Weights of a small transformer language model: 435M tokens.
Each number is 128 + 32 x the weight over its row's rms, rounded and kept within 0 to 255. Layers, rows and columns count from 0. Numbers have three digits each. The size before them is the row's rms in percent of the matrix's.

# layer 2 MLP up, 704x256, rms 0.0577, rows 319-532, columns 128-191
100:143138165089120076130142158155084145167141157146146150119069130099133104093151090092173092142139149110112078087139111126160166122109134140127113116029145100117151155139174056117100157102145164
106:072136152053131127136131117113103055082116147132166121128146147129154145144123112110141176126060065107118128144170146154127104108113119159111133069072119119123085106107120062127129104133130152
097:136115156213122139148099092102135144112152120119147089072123157116151153146098122163105173148171118144107090208081161149112099182101075099113145170094144084112136176153118101167089075167120133
111:143181095103081073152111164124151098149164127119141123168128128124182144120107091130092077116124141126158044145147055151098085063169135089119104152151113140095152120102170136091133107142093139
104:178164149128101106081204177100164094110106108100084070147163130076152103119145116150104177117052163154168131169119133128114075088115117104094067096145174114105083064197115151067148176185151114
097:118120123130113112076107187118167115139134091147111083132178108128091142138135072145152115173128196110161130121136104084131180147112142119066114057136124144144130110148138152170204104063127111
108:078155107078096185174169126158148178094158168210183095165123137083086082170132092111098080060092145139191064087120097129106131116152097174174093121126154131147072134107124116103086120168162150
097:121139172157098183124118132091081112083170130119041145092100119117103145110149190114081165137104090111104112044105131164174157126109172134122142135133134086155132088149091118168130141124146149
104:099141082176176105150111128142128183141204097159134098127112157167131108125117104160093105149155090131190157105108163103114075163163141122161130136106191150125179137133132116151113107127152196
105:152089153115155126085154164081136128133090177111134153134153132142099065139096110088176151096177150131132168137131148106152147141100099142106081092190135105111132118180127120134121119140121115
092:106123115163113092188108077149137132158184100119063166148137137092155112055059150087134114181126209100115115178122131125119133098106115167126128165106154136151111102137069112126118120139128160
114:130182129130153140159120134115084126092146104177124174074153140092124152200129156110086104135158088074128079154085075138123091113092182180060137093091134115126136141127147130170159159121150155
088:130175101117152164144117110228104129125064107059111137090114083098086157088089122143142127096137135104161108133189122174086136191134113142087161077195108137138115182142101203083101101101152135
110:152081072132135153187116087149126148131123106171106067159122141146138138086123147173114101099128129072140151038104169104132101168127104137132142086189159077177108220107135118086161160184110125
082:141137185095111175106132122112107145144144108136094113133145109102059142148171094091158146193120148110083168174060125142121158171087108162109167182156103162115169115061157119171126193154126139
106:128108177140177106138136140092104105177164131206168135153100107158153117131149153101104154112125132126123143125151107163155102086185143159127136099106131173093129114113148108123078189101074119
126:094133114125057134085060105118167146138148138113126115124113119172119159077095089120178107151106114105097079126172102145155093127128175143154108109153134156098109140177142132115155082093090133
081:081165154145153101175126117113141158110125141177185140085087178117110086156122118124081182153162109133090064150168142134192126200086125089133143115148169116072111130108134111138127103122149149
093:194153064133160152116123135142098128113113088155131110172155112128138093163101193171151130104054141134139098084097124161150150183137130159125121114138118112105150199072103135103148136154113156
120:087086170104056122195122151179153158092100219105101127120129119158147140127142145110155128169078133136178139088128162167090117127095079125075129151091117151150107142192131127153150086101113100
096:128119124134139130136091110109123148158071122190096093073123125122137148118088141209105097069118113141058181119149107152120112117147126114120099121120100127164111114127118087147108217138102094
092:149101103124110143118151103024088178151116092081111076124081165149122135078167159092090117100171109124150134076128143184150131196093113051084098089186130066104107142185117138133130052141128125
105:143141080133192129065162130147106082110146117171148082157116118130139111125127112164158127153174156135146141134057127177148180160133088167105117155128145142207129044108113168124144068139100089
086:178148167110112170080160113125104126055160126118144142137185105103125146151164094164139182107147131134121111179155113141126103127111109138154075131182141079068099082152141115160104152170135087
090:128136119129077113102107089141099143077038127079109169163143119080095120110124114115140116101206158181125139085165150145110157163111098100112130129173125185106157146129113121172153195136141080
093:135120133123098100109128088103115137120171085128175107158139095095136108177126139109060137179197161135138091175083111162156089092106137119103117133046098129128102123189110119151089165177079185
114:170119108125128087098056153087116115122099172065065101169117123120147146157138119149105183144134144092151090089158147112117138111091186144131168131154114122085157133177126130122156137138137114
099:139081180138153143120098138086167146144066115121096134015165101165099114140110079164113137123120074093153104112170106165116148112141165129129078130112108132128173204083146144098088134113120131
106:173163084097122139120107117150188215107111177108173103099124151119124205133164157109061115155104184162084100079077099088107064141116120144115090131101166142153105145136157103097135121113124121
094:089110125232127121143174142118114145136091160131134147122178109137125147058112103089112158185093129106111137125063124179123104164117147079163151144155103122151149165094116119119126140106073118
104:176130083059150119099164103130086141170162115135184125159128114086081116097161161082100080126142131121085138131112180132103142150115146136092137098120154134116138100128127152161141108118142070
092:122107079148130141124098115125141120132115180080067199198095129162112131111093106117175078181094137141150121149141052188095151151112134094111124147122115121142159032126092172139077137113111132
110:124087133134095181071108137129100140079096149081084108172113153119176135106107173123130125091147115171145170123115119153111101231129119098129094079186191147168053110174165119116159091112141097
069:068151072149149122147137112155119149118138169110108132085124115131116145111091099140144137075113085126178136098142131112146125138139184134152092133137181180080135072150088204104162111105095106
103:130133100090083144137147177118114113160112108096112180130171117157159108078110040188153092076056209103180122154201087108106151084162198119145126125163121158078182153129139170138184180079098116
104:211136183101109102127172141134088160106140131143087082071183138068104129130098116124145070106191153105143082133097192157061093131086167194143149121134182090164115174117115152134092137105112139
097:114140099103158100146167154146153171128150130134087087165155138134147170116132130101103119125141119121116101083109162072136162125170086097131126169114138158114155114074108154180158197145149115
100:179137141207133128155068122095107166147135075152113117027119121124119144138128133096129177142140170146152115076116155103095103111145098155085164124114091140138128186112141204127169140127089144
100:166081126163090138130112133148117159152119109101093143194143150096087144065055175142117111130127148164136136097114140100118091141101120119161122121156142123053071105108091091192100085120142111
097:133146106101152223077081166108111122121186129170114142147158133139133186190089133095140154129128152145113170111108164159131109145137127163143192105108203157168089151191111114133141196101112168
087:159148123127099152095176113149152047158136100091075131170140094129138151133046142111156107154095165121195085168086087131130148141142102124148129135199034151080145046167128098121118135140137117
109:110170172052137116111201161136131139120143131156176159128129149106110127075121107122178074174147124075167117126159137134107152091130084173143145104174122161169127120191132106131071135125152141
099:136060124203119188171140087143154176176125120099157156153162096111132138186138151123113139041124095102098107121127141130147063167178110121118152094133115111150118143125085156132103113156162132
096:147107113073178136176138128093106126106099151110141166148160139168117096140199133163143129123077106142154140119169135156135133154146104139089139155149100094139132165127132143185113179143101162
093:110145146112149147173130116090154166149114143117152115111068135145108157142129157127193134123167122164167126150106129148149135180177085133124156156077174133172118084151140195125141107131141131
092:125206125116090132160123136178115117130104121097135142128161152140101109134175098180083095126132069145159099150111132114149141156118105075109182154132138084123070161078135148075087085160120095
103:095118089091126129129131147081096163135135149133106189151103119139141172117107140145159135166123058191182143055137190100135168098137080143117057146116173087137131082137137111148069077140122214
084:122129149133139095135136166110108115124201131130126088156153142043166157189148204152138133151139135093149125131137083149125144088128079165135149158066130137108153106127148105143048142123135117
096:099118224178056105111078103096097151114147078114159133102110148160100092109166159057102111089109086143075115092108116131147078170127122119073061173160166085118098122130136134202095154107133160
102:100152137164188078150130110096185127144109125118115128088178096161152099138161156105176093105114162113109116128149152168129125076156113070176125156137085130098147125174108156137097138140084118
109:124126165123162212106163120087132082156135133152185117116123128101091104101116125141139105127086136125124097133203115162116124106131113104126075041150167158112107126091102124144084106147099093
093:083167083104181123107132104139102163118131048147116111098149078131111140100133157137142087145154161071128131115187130163141155077151148147187192138139129118175127136128107128182120145103123099
086:121114115134159103108102117180154154128147118133116110083139071089128135142106111131127063121146114119136111208160130133150112200181134123106165179170177089182115133145070161068092093156098127
086:094176100106110123175091126086078161057108142143146156118131163120123193100149114180087139194122095148104128156132164138141174175143062140154120135137127090136078129093173102056110138170160145
088:087081105228106096114159092098203141130096077166151152086111136162093152131083148087119143110119137104137131094118185129116079124112130085185149101133120071145167204112161137175166201145075147
101:092123137113106147130100072152132098156126125115131128129073165113170108151139111097100158121126075159192092128148114166130114100181084102144095184082170184180099137132131093131061133152128118
111:059157130073090088129147162137138136075153115148092147178105154112133103110125156091116144086079119159179198037112143138155126188145162104114138110095151150212104099174092137194144157135136087
099:108178145096168086123128054117117155149092162143177244121158114127054158083158147127152115133106189101123135124183117154124111165105146114188130183143161170138101141138152180141074158149139184
095:128157161100159036119145113079131076151138153095135115129112115082158147136160105159134147118136152202070091176158147119160136091131087152089142162136152139106132129148091091151133157112108134
097:174099165236110114195058108084142099115119124140149093114150062135103116130124139144119099107185139131102091105059148152126137199157152134079152097181115173155111121097143143076094132161072163
070:071172119104085106121147071117140132127112098144104180132108106094141139127116088090099107156138162137137141077159153099161091138106147083177154111123141149117139119161130176135183186141157144
102:122069137168150093068151185126111128139144039142119157164176198172095079103101114169106113123141140159150095140101105100154158137145132162070126193081133107116147095122123099101109099126147096
088:096144144129098094187088133115178102172151112165139211154130105110124156122078130176066156071111171165133044092136091143062088118152211108171173094195122133129146140143130170165133167140119067
110:095120206072146075165165127128166117121080114117125096119176115098116165067125072113124132144122176169144087197128121167101120089151062136110127094155154179107147134123123182109201178113096144
103:181074133149095119136132175142129128134106134119119103152109150081203116123084077079081073151079154115187138128122145106102122094135120157112101118123126091106056095124120097117069167142099123
092:112188128107114182135109156063169122158125082141112091143124178117115141068105100119144103084084104178199176185169093137139174146132153160089116156139110143123115129113140143126132140122172074
101:088105181088083129138083152149114149155179130078092141084155153119081144197098106136141097167193136150081107143155151129178078069101105136089093172140100121145139074065152077166126127106136119
097:129092163109165141176131179134096159138216164158128093127104122169147080128125089124147154157114152099096144114076112067137168087132128167116155175116136156072137153105135073179138157162090206
107:128184098139128082148078160154137078127165085134180107154119099101147122170153125149110101087107126140143150073076116136122183171106116093107160141131073095166114106110109145118080131109194112
106:128148170094095065148100167111138156104146192118090132103091149154117124130130146147118102201083064082146053136137105146033145128169113136133118104099110113106181116125171109118112138102151070
102:130086124092158139092130127129044196165101131114145147113156167146111157060122136107143199140171046146134125087099111123155153143134126109110073124159161099172095173084179163078156138151155107
097:138087143118085132114091077170135123100140108166130135092093101160125152079097131159166192134094124133055093144091091200083133181128066155085152116065136112151123117160159179091093206122137106
099:106141127079055117122154131199087104126113171110110107211138142160119091157153118182149155141080087150128103151167087174051128164151109148151114138104154133186117163105097113089151112172188046
090:108129125095138135102105108083078152084104175151136100046137140121122124161171160091130160136102046170141171130165162136140066172090122161124141115103162138216069093135130099082118081126114086
095:138171147131157132149192135087117107157134078165127151165179158149144138120089178092151119180098152098110175137000142106116093132118179134148114120098155116129145060158126119075082083163144155
092:114181070060131127099104163068202099111176093165141126121144093106155103113120122186099201106082149094136120172149113139165121074112148143177138135070113126100149045121170094154151120098082127
091:140125090094150146133135119112116161078120113154145123119152164113128166155103134145089213089144185065182169094114156167149107101103132134153106115122147130126164139116116123069077138067111096
116:112090157147127094143127138162116112177112150116152136117153108165126097107073078136167139149166157157117062134090150154125176128138062116127192131136070139158175120177093102096102163122098183
090:185182101098161152048114114176149091122079158138140148098073103096154107116099111128136093086064075163189122113173129200105088129158123112114047136129101097129116109130108142090138168077151141
105:120181106073108092101105081161117136098159128153156155117119134138139169100172134098116138143132109109158069164145154133086146180093175107150061159123102086137097014187061164088128161139142115
097:156065127137142149133093162151147086173165173147095074093159065108131153142125112166160048084152207095153116135133164165101120126154104111136133166113163129183129126155121145134100153100147140
090:124085156129135132082089124154094139119140142100156160105154163125125120136098103124141092115180091145078163170161096148107145112081108137081123164082134152100106156000168121065118151088126146
116:104130113169132080139123116122148125100091098168130111144155119134088119131165152117102133094152158109144132049113123133126121193076171087155105070128182200097184124168129179137129100107094138
092:089116130108172135180166157107085105127117094141101115127148141130152180071142194168097090143170095151155137066163113142118129128146104158128099090114104111156092126138124113155143098066112155
102:166082127085185118104100201134091104114130111132152086080082140177136094133122103178076144136101168113151127111135158172133157137144137124142127141104089161076169149101148113153160099154120109
120:118117099076106178156186095155176124123086144121125120108155149113144101134128197157108185121111158175083091154122095186131124137172169155135088062128131090132092154096162129093107110153128120
091:135146151113098140116124148134165123170120122160088165151116090087050124107166111130156148133128155179064122153138152057114101125127121107128146169085125146140143166176136141124053120123143141
100:089141129108084156125136121149143073089105126133157197164119131051068129096175163111139122108152130200131137164178115128148090183128145122103155149198165142073153086130161135164082120085182109
099:112196160091097090101192111138116132131141126131128144208206110101083149129126123160098138184124116141106159144127113173172142153109096142115103088167143099117144057152098134095168096133156137
097:119103118153163102110099120174124089118099116152100182120173114147152044145166110120121160150125137196167148087136176128140151145117088106101176120142125149207157097089100138161102095119150166
097:079095179181088136116082158126131159068126148124122137140114145149140161135079146103086102148092094143131129119164105119149111180122171074137105125147124167125165133115169104099111101115117133
094:127111088181129157162101131178138167073058131164156102049113123130158131137190145172217113118154148174111124162119119155141123120128159141074144091109114126196101086129100165102154122159136141
085:148141172083107122153148131146122144117136152127112107091098164079080175135079168113150129155164089099164149074185135117103108136130080203163160140095184141102101138152163100153171158086107112
110:089158089106091067126116115107157130162132110090235176151067126118141074131111153192094159122132103139113113156135094140062182157110162148108147120089051143134137190054155062123091126176135101
097:116098110096154101141104092078140092095126160107178134098151152156115109146151167091086131121149160165117171106137138191164134175083118100147105095118129091163076080103170159168070144113069135
097:160171125107157169102129124155132096141170135143159114150121089062134099133110112113122114171100129130144114141088125111128124124108093123179163171156100130112135087152099098173146107154115080
080:138153123000087134084142173113103121109130118159109141188100113087104138137104096156147138124089089139210084143164123094080097152122079157181121125152216122107136183129122106072166178189161115
089:171095148116115080200091110102112158157174207140154089120146106165150153203145097130167136161155124113074157118134149163155171134106133100156198146101155080152152134120168134174163088170145118
106:163118170093106146071125124162051138128141099171148120091114133122142193186115112148113141098074094151127112124104184135149120117167143139122086169166152120092137120106112131084116067150116065
108:109116132127172100179148098115084123124064104138081137118107158137084149118099190119086189110156130159101124140118185160130104112087129140175084040135172140131083115203106135064150129104119158
095:123131173089144109104113119164125130145167132117103030113152088148105145161130120127110118090070077117127168150156070074177120125127075176110110066080184082164137081158105097098121106082134104
096:141191209110073086106096146104070152121113166096172135131127135146091181090095144118172187113110108170114129076105102118156157136084096120146116106050138103084142153125105105156158177211116124
098:152109078130070162085060142057083149112128131106123173085102114116111135141130097159072192110136179167073141152151124108149093145058144161109144090122105164094076133197131102139123168151129117
108:112196141108175124144135158113168159135085108139130149091134102155121111106092130096078133139135129180120118056133158083139108157138111144093116142139137075160149153166135134190106165177074118
106:098101082193111179072082123136108126151178138107059118125109098128141132122129150132185191150132086105086148115092113097139125095162131100255057095155171160116130166178121154159077091136150149
108:091141141131151110084110132198148137126065120067091081095116146119153154108164126162091101090193064111190124154135117193126105102164154088105157082115141114159086142124117104147178132123130147
119:155109134184162131164120098155159086158116166094145092178149103184125104145156104140152086094133120095127103092102165212185147122172068120147175098161103089136154176116186155134143137097115198
112:124160069141092106137109156108119141128123157139106036105079156173100154133097135100124128100167128135160085155167088128102089103197116153131107187100113126168105116078170158144174123128114094
084:142130055058089122086192115130111075098085201113089114131098178103095106071090106101085180131189066173195124090127135125103165143143126158180086096115140097109106109132140116096079076099097114
099:160113104144169060138107120125116126134149113133162124087146131085154118157114159077093131154156125182107150144059193168141138102130123130152109193101092125116117125117145092153078154158127115
103:164156165086178037160114075103139078132099105146104155053153084146132114090084161156103102090099119154179132145183153100170106116096144091109102138161108196121161126141106118157165096157122147
105:126058108137157075118180155117129142168144154123096106112178125119079153139127105125093209085125160181081152082121115106077176152080102170124155167102077094131135152126049138141192121156137135
079:118163118130188107120095124163110123163100110158129170179107141127074128123109093161127104093139148144181054096110135131130128063157106112157131139175243080160068112103105103103151176175108114
086:130115117156103104154173109169182104147131129080155079133111096139109129095189127156145119036056181080084129109169119166141138141139161098152139094140100110112170158088152089114121122098125082
088:165134094138145152131118120070185109151134123106192130095110148215141083132124097138169113093103117145102120122163133106156150125113214149142167105107145172146164174061155157114117083176143097
108:143145083141182134126143038137094146137044121114175128107126086192139134125104131064182125100138162127113104119112120071132142141117104121089146143103135110112145162114115171138132094163114161
082:139126128103128109132113158148120112134128131099140145111080100151109048129144084158156078073132111151172089169109128151068152064133219119102104132086093162133092123122142138169182107144112060
088:076117134176155172161155144143148165110157144217124122077153123123130095070179115109136110122089081098128119124233096117130171110145174151146121113125101173170124173133137210182212148088128113
101:152134085172093182090136124175112113108121116123163134154125136141140130113180112162234123117158103095161188131157060128086150151171149106112133132135162077141104160110192164123095151113116091
110:111120185158137115080183136132097124077155150126100136138207104112138143146159109137109136126133142143118110107182124131122069112136125144121178134084099211179139082132110135097144093125106130
092:110081156108141138175057150135147125110126125099203101158123119122158126121130150083094167183176095156118214075146154121151149143110110090120148147174072130111105133127129049122164097095138164
111:122149085109157143137095089156115139118158149153126174140083125148138138139103132104095153159170093100199091135146167109176078111143120185228132195107151077143106108146099097098162195139182122
089:133168164131060151110138158139102089101117136083181083108102126092132074108169147168088099076180174110095136100156110135140127130095061097147085144123129110095106103156126086080119132095152127
098:121169112067147101139166131078136158142126122154214180170072134192110110078072172159163110150127154160078135095139199099120182136168166114159121117075112129179137140133155124049116107170152163
098:076130077217058109120160100204172104099097124138126114218131113146118111097217109131099122083176110151171110132106183114128095129121141104173141088158107108181127106096111183152144103125139157
085:157132156172135122143107096079130161157178153159165122171112092116115135148134155093107171129089162208145065122100155089173109092177116139119106103060140127120158162129134105158100119165115217
106:169106141106116114151066091152110171123099115144152166161111141127136131150106096130105113064169106091104187126169131138151113084142127140110122136103095171203096165100120173102113105079127167
107:167093151126123132108171104122106145146146114168152141136127055154160167142155089118115140175120100089094094121179073126126110072099143153131118099131109084171169172140128131175123128115148157
105:084133140141069071116158171111102186098095195133068159148128128101081100127139125136126075134149195080121119166140127093127124157104136099154117183107146141084100068125060092130094121162111122
097:119123106255056098105102125110085151119188075143134140140100137076100149141172131155117062136096094107085162061059118123153151174095136110116150131113100183167148135145126117185146117131157140
106:121196117042129135067134169161077126100136143103130146117077187066162136103121148159156181107157086141138108137168100151102133123131098138156087160173140113117092069143083073158107129190142066
093:144111109127156099154192134084126106103103163056099120251077173110160138099113098122118143087147178171152137101125154142090157205120145133123140090150118126145126086099095115095160175124120109
116:113136104180109072118128142166180152090180132130095141124150124144092137119085137129163137116147125109150072164122117131121120076100103118242137150113159192105147136134065140176164093091159186
106:181155121156108138204109122182172133198136091105113095095102112117100130081179064134115152147156134123129117093082101131080157102065084162089109174098081136103197159049110102153141129159100135
112:103211141171161107101152075120113130091152112183160183186122203093126077127119118135121162156171139101109161116138143152213163142126198141169121160080158121101153094116098126123170144213222151
090:118048132176130110144100138053123115164146116175136092087122132131126095126121160142041163105134183157087094137102122175151124102143131113086155170168166127122150156136174181178166139120116119
096:181116117118121113119176079112119132137083060126133081143119137144102098086128106123094056162115166122166109158133082195098132145091122062053147093163119205093130123099156149107082071113111177
101:195156123033173118116171161134067120114139123149133178075118117117135144111046135151144127106128147145083134104213112189073170158097182159092154144125129174170106170133098153113085130135161105
091:131164099086152084110131126147168111113124045169145147086148091095133094127178065090131083171142163120121092129123130105149125072103159142125120103148135132160136096156144124060146112165115114
100:122148159112112081141136124071113119150149131111144137058108120096099127167142071082127131177140188135077091170102125165138137114136097126168100115122131193104107065158084097130123089095106106
098:135201133107079116191139144099127125139154130106125145124156092114149153072135170087085113130102116157140072113119130147106144091185154111133075093087120127093132096159156114119073129169136161
100:093063141067139110064119123110144135136142103145103099130110120167129178149052127151094161137096106189162170155117145102113075188104087144190080107094140157147142218087097150113123157096124086
099:128142158037085118146165196121118117127123087111109132117126144087101119109120092158115090104116085140135068098120067133119080142117159135062093095106108168132139137114137161193151163151106091
107:116119141166143104165168152131128165180087124161145177120093099113114180137085163172123066086098165141128148074149155105159147132089075133143203113101111146157174085134110133118103180165178153
095:122084151100115123115060139150123134117203056100099095163130141121146110093189148125113112083147156144115099171092137113155122126130110161078172129123151126105123126142127104114121101062146145
084:104162087101143123058157158193130114119094097192103099162090143135084121108192127128164114147148093109161117132105121127128119132140130166165115106170143132154084099171149179156127105115166111
099:205129131094145203128135092160137074127126110186103138113149083079158206122182161134146127137077157091109142084106110142104176115073149102111127146136142173100144100081130171137106088146137054
096:124182129091087118143160117132153103191161192146137117064149155126121110143130082174105128110156095143048112088170107143143073096141161152094140148136177107061134070148134119106100130072038094
108:052127118128059127123141123183162159131156101183172186124132111110155174115123152106155093107118175126149053155161072133137046126132138122124063067126178142113120128117136153140176111121127109
114:143116141149136142081131210111098109135073130129144134090128130158170137099154127113157102124187147146162130110162078085114087161086112113099103143182095101116132122145141136170076120116097090
094:164155138107101166120087194168150202089098127161110149127139154086126108166118094138126143123110104156193102131131122079171146122106139148092076135126119124113074134100143142124153160116073124
089:122125139100178124129069066118077067158119104147136096109154173085151167058220119094149079175089124092172120108082138106153148083133109095050100151102055152132108079100126121159180054122072133
088:132123112126119153101177121171096170153127128127085144165156124100219101147119119182124105153105147117107185063130137133103163210036073092136113132132172058103088146131151114149104122151095116
104:118164103169156113138152152144130136150097118126104101127159088139180071114145109106071163065126139125114082188090170092119215029146117118178164147084107176074157082146141127078122084141124134
099:099193131155083106183171081074128062122148117084163115157127175125150140109077081178056097149145167139063146173117119146085143123157121144115098089178106114110131091158178201034120103175134137
105:223122178146122123152128132110076121190080080136095091108137087094162133096165117112080091101153109176120116118117141120093156099145086146151118091148112148165119100143086076074086148125101050
097:109140144083128128149145150101075137156111145092136068098056126094125139181105146090139196092165122077093143110167130141075123124167148165077130104112098111069097115121166090128121126096067097
089:134064108201153107137133131122175072110092173136099141168175117140154117099159088151161109151145191120112074129139184133140136106108177087086116062099089113103153092118145130136131155078098175
089:081136124176157191194136173155138112165141101153146117124132106115103130109145142111127103129056140164158120083118149130074157082117201139116123132106113132151150174141132133118121114147159079
104:108149105156088059091089199139154123109117168085081141181144123163129147089107121183162126133104085115201075129129097169118124145080179145146120119053112151155096043134114141113179072085168095
093:127158117066080087108169137129140138111073144081138123136145130169178072172067104127184145140125125135206120146165157127090148096118118156135121077151075196140107126138134179102055085065112106
119:125081123137129122118136166124095112098132136046050087129123135137154146177178138053162135120091130115073075097110143060124160124103136156031169112086073180161083128163144137138087151187180155
103:114108112142125110138112149178157124158150123134168101148138150132173065078154122190108083158169107118136165181043138138137131126118142182121142122075080154169133129150146115128127068075152087
110:118099134116179113138088165124169114185127126132117126139166147162122109104112093132123097164187161168087094159104050135106196146133176114125166147197122057179200101120108143175081168147091087
094:176148167146151143132177148091077156108193147170131143068136116081158153140074148145109115159092162147155125183137140068144102090159139151115129223080124078116103103097151059120126217146093136
107:074137101170120164165150102151119077161164100149131080134145143137185182065129135155135121165101079064115128152160111143105112133162144146149131193158160137114162172120102129086156181082096081
091:126151136190137131101169088110165126129132149146087120138114105130103111109100147162103058141082130130084103164092156173076147109138112103122107154233105081108141096160159118132139121187123123
094:188104124148133165108131105123091173144140174109138109124157125079144154143120154118126120159065127143127168050048150068143143156091132133088089147154119124141147151126145140147171178171134182
102:126114102136106128079114119117104097149113148125147124160147133176119146135115148139133107086107082081122113134099145128139149089156099126125109158112056117112115138098117158157097186119125157
109:166132128105129053169123100134126189178105096140065133121175127133082125131107120120071183146133116163121168100128122136118140118145176116174116110190081134137142141119107166154183112083159170
103:179128104163172176122078157146142139147154173150158088126106096109110192128141133119121136163147100088087136151134142091147170069106109140125096130161078100111156076124121136112108096055125204
096:093095129178103139101126090137091118116131135124109132149119134127154176111140184074079125156143120139103154175108094115092134142086108188124186140145185074164075139156139150120111106091141109
102:067163129154067105160117158145140092136171141139141134151158130068123061070151097107148029218158215140157084170162100054142106113114128148146141137134104145111162088146115108204125105108151149
117:140139199141134198115131132138083131140150148121072119095117134139182128063153175114110176082103103171132119185093135126110130095105161128223137134083178108062180115112157098117110107114159145
090:146143117108121113161134172177127137154163148150122097135170126099116130136147129112110142175135106115152125168163095144085092093164092101099104117114132068085086127162136116063148152100081123
112:187089149113113154133144106078069172118149058133133133167108134069091127132141162161074161129129139158156129156211091114071123156106067107100129113111136145071099150156090123102089162123145121
098:154149078052155135117157129117107156150086084142120138084120118113115117116144080105128145147114135132139162120110088141117140088112097161131138124120114118040171133145095149130187193156128161
108:120129094049102097132151110134174088101106104140148123095074141146134122110126064202156216142121128137183140136129113133142171118066105148115102120121119126120161132098111118174199156122122170
105:182106127210090119136064120115180114137125158106121075105131120106084129099121128139135125140118157096073076128146124196114109151170142186100132105154088133132095104111124099092125121095084102
103:138149117087111143124165060182123097181085115117139089123121140102092120099128140149129154107118090110137123086156124140071119121145081144088151096112115150174117083197132136115148191097139134
102:154117145144101106108108119158169100133132121126216132109103124139147102129105149124167154119203115148119102159083119113135165087084135120151095188146158111164118100134097100088148125161108095
096:126079190216156109141087109133103124115091139152137146060072110153143101117124110162097124041131135143083130129139128123150099122127222090101149186127122096135132247099121120131076108179103158
093:087102129093169122088044142099095162133107086140084175125105119120109114145141137104130106155144155136072108169096061079165142084151151094120145133141114136097192123137116098144074137117129163
106:121159174150102157171176083102136116131080075138084135127151115128097148081132080068139174118075081127185080124164144076115135106115158127166065119133089134119154148126140104100155102165080159
092:053116164051108096136139172142096143130201138143140134147157144135120113077133134153123166151167132097187165127136093151076141130087182170089128097096115164120097107174084098095102182114187141
098:084109113135143116091161110103117143073137084166180098173141138134199163090177096085126080138095156133093162112158075087099088103160136165107144160112142153117144181144115131148150134173150120
110:103106129065141167116134175109082173127074064133121108094187155128140133105201107149098172133117133131097171102162068123109186151131137158084147109096143090096104149123136194120147101130089130
099:089124142122140108166091128123110135111083126126135158162125187142113105122095127131190105139223068054116069156110117133135145140206126101156186120068167125082086155112169113123132189094159163
098:143186140121091175097152118167103073082143101142152106105137097117170169162127106128151076175135095072147131129072083154122140133130108099099089124113165159138130117145122111184102166144115092
090:156142142144142123108104102088186129141105144166099112100121147120176147132087171079109173172182111143144134128090142192129158150105202101192111119113151065153092177161195116105160190117073162
095:123148086136134173195119160164141085166102095146150118148152135167108111136118106152170117158100141123121085154172084121203099114148124091095087106149124131093119170096099113122158163171109124
111:154120160132122167156071162142093122135109132106110105106119145155142196171084167128098139153173114166099105156115116082120056108174101173136109115150103158081095115130171072105119165163116134
106:155137131128097153171138158119124111154162129163114162090126130165123210125073092123112155088119204159153154149114118090072141144124131201121055173142077179150137130108117152117171102147135069
081:184154069079146135171138091161120065147131181151136121205198114079174133155141118073166119176119126124122099170061113082112159063129106131059124123176123113101131094109176088125112119120128165
091:106191073108080183142138170130131111088160099132131133159137130106147118096116130082166117153140116118158116110160130138144088113136115121182160069159221137138139165097118141153154123159101153
107:140202145120056165057145125086120148062161135234103113111113181062173147083098139099118156112126071164111113148117122109134152074112111160118065136089195143079077140107171109129121164169116141
093:142097120073073184133179139169101118137109151161052086123123093085112099146114181142150075072143150150180203120124122177117163134128138133143160077151168082138158111126082131102103138147160126
089:141157089063129072107160129147069124105108124153066131160118105148104177121200198145142113128098127093199181140094129172152160182137107132092154141113106144186165130173088149163130157087160123
087:135079089153174119177123075113092147123093126139129174101175147137151158127130142120147157155148122124149172093127159139103164119161120080125188089130132150191153176107121158154117129208076180
095:114160076131061118123178114161211132164163137176130074173120167129145125081165099140122078115097106154148071132114130179116122148159178133045072130129154109145113073108104160074123095163100170
114:091093143151101121072163087169121101161131130107134137134097134193154153154092185146176177078169089117093105146129110115113144114159132124154158119144096073150145104138148139101125135089130132
087:064179131185116146142134073125166089102098134147138069147084110142111118141064114110126101142114068137118105117190102084091103143115102192115121081112142163109143165117119124127126123128124196
112:130144098120095168157128090104133122112144104065164137173035106110054088094108106088118105140090133118191119145114128158153144166116126148181112134151149166077110141163097124131172178118153193
095:088106157190166107141161103101125109114110165097147130191149139149161074144149138170153110185137082123160116178170161107132108151097105129109118094111109139129114113154097096053150096117120143
100:156126145172150109123139197138092151129123102151205105183128114128130131140179121109133141188129098100130122219155097177154108071143113083109183120144167097138085150125166197099082104105165128
086:164170131121133120084134120114117104122120131131214124094092102160145104172088162134114117161101112188095133121124159112148104185167105110066082170131116148092187168083097116115131167097126200
104:175070125159110133142102132116116140155085129102071116095076111168175163139151117140161134111134134226123149138082138086123146098132085107104146153140116162063135087045117154107125091157130203
110:128143122195158107133135127222122099152145150111176138135130094156099114098149102153163182059129137160128144132198105186079114112131121107128135121156104106151114062127152192095110223093117119
085:129107191098127111147112162140108147204100147156103153102158069142174111104149133069112090163128132064126126143131144086087162097142183061132076148064115162126196150138130141143158116133081117
110:076107151133118161131089196135076091083150140161149083122151159139188115185199167106111098132143128170125067083139171144158089140180147139066172083153166087135172165181098128146119139076147162
102:121124132131137133105124126149072147102171151115066130083096096094155150142091153192147172126022145042098167166176146095126136148125140139116108150111111059099157136100088117124095150137111094
101:122106151051126117129122144106154149132139129058153148135104156120123116171110072150080119116073182133131156180143057130173138123097144199198130144161092101118159064184133072091107125120105171
098:095157127113124151138189168152166174152139141114173138107202133082117135082142100125071137167121152080121121124120125121175144111096145128180153137112102136140113089150127153083058133152141161
101:108128184121145171120133179164143132079136109121095122050030104093130169073145104153149112097104104090160154069156162067119089153097168191132104129119134103154162104138132095211165160117122117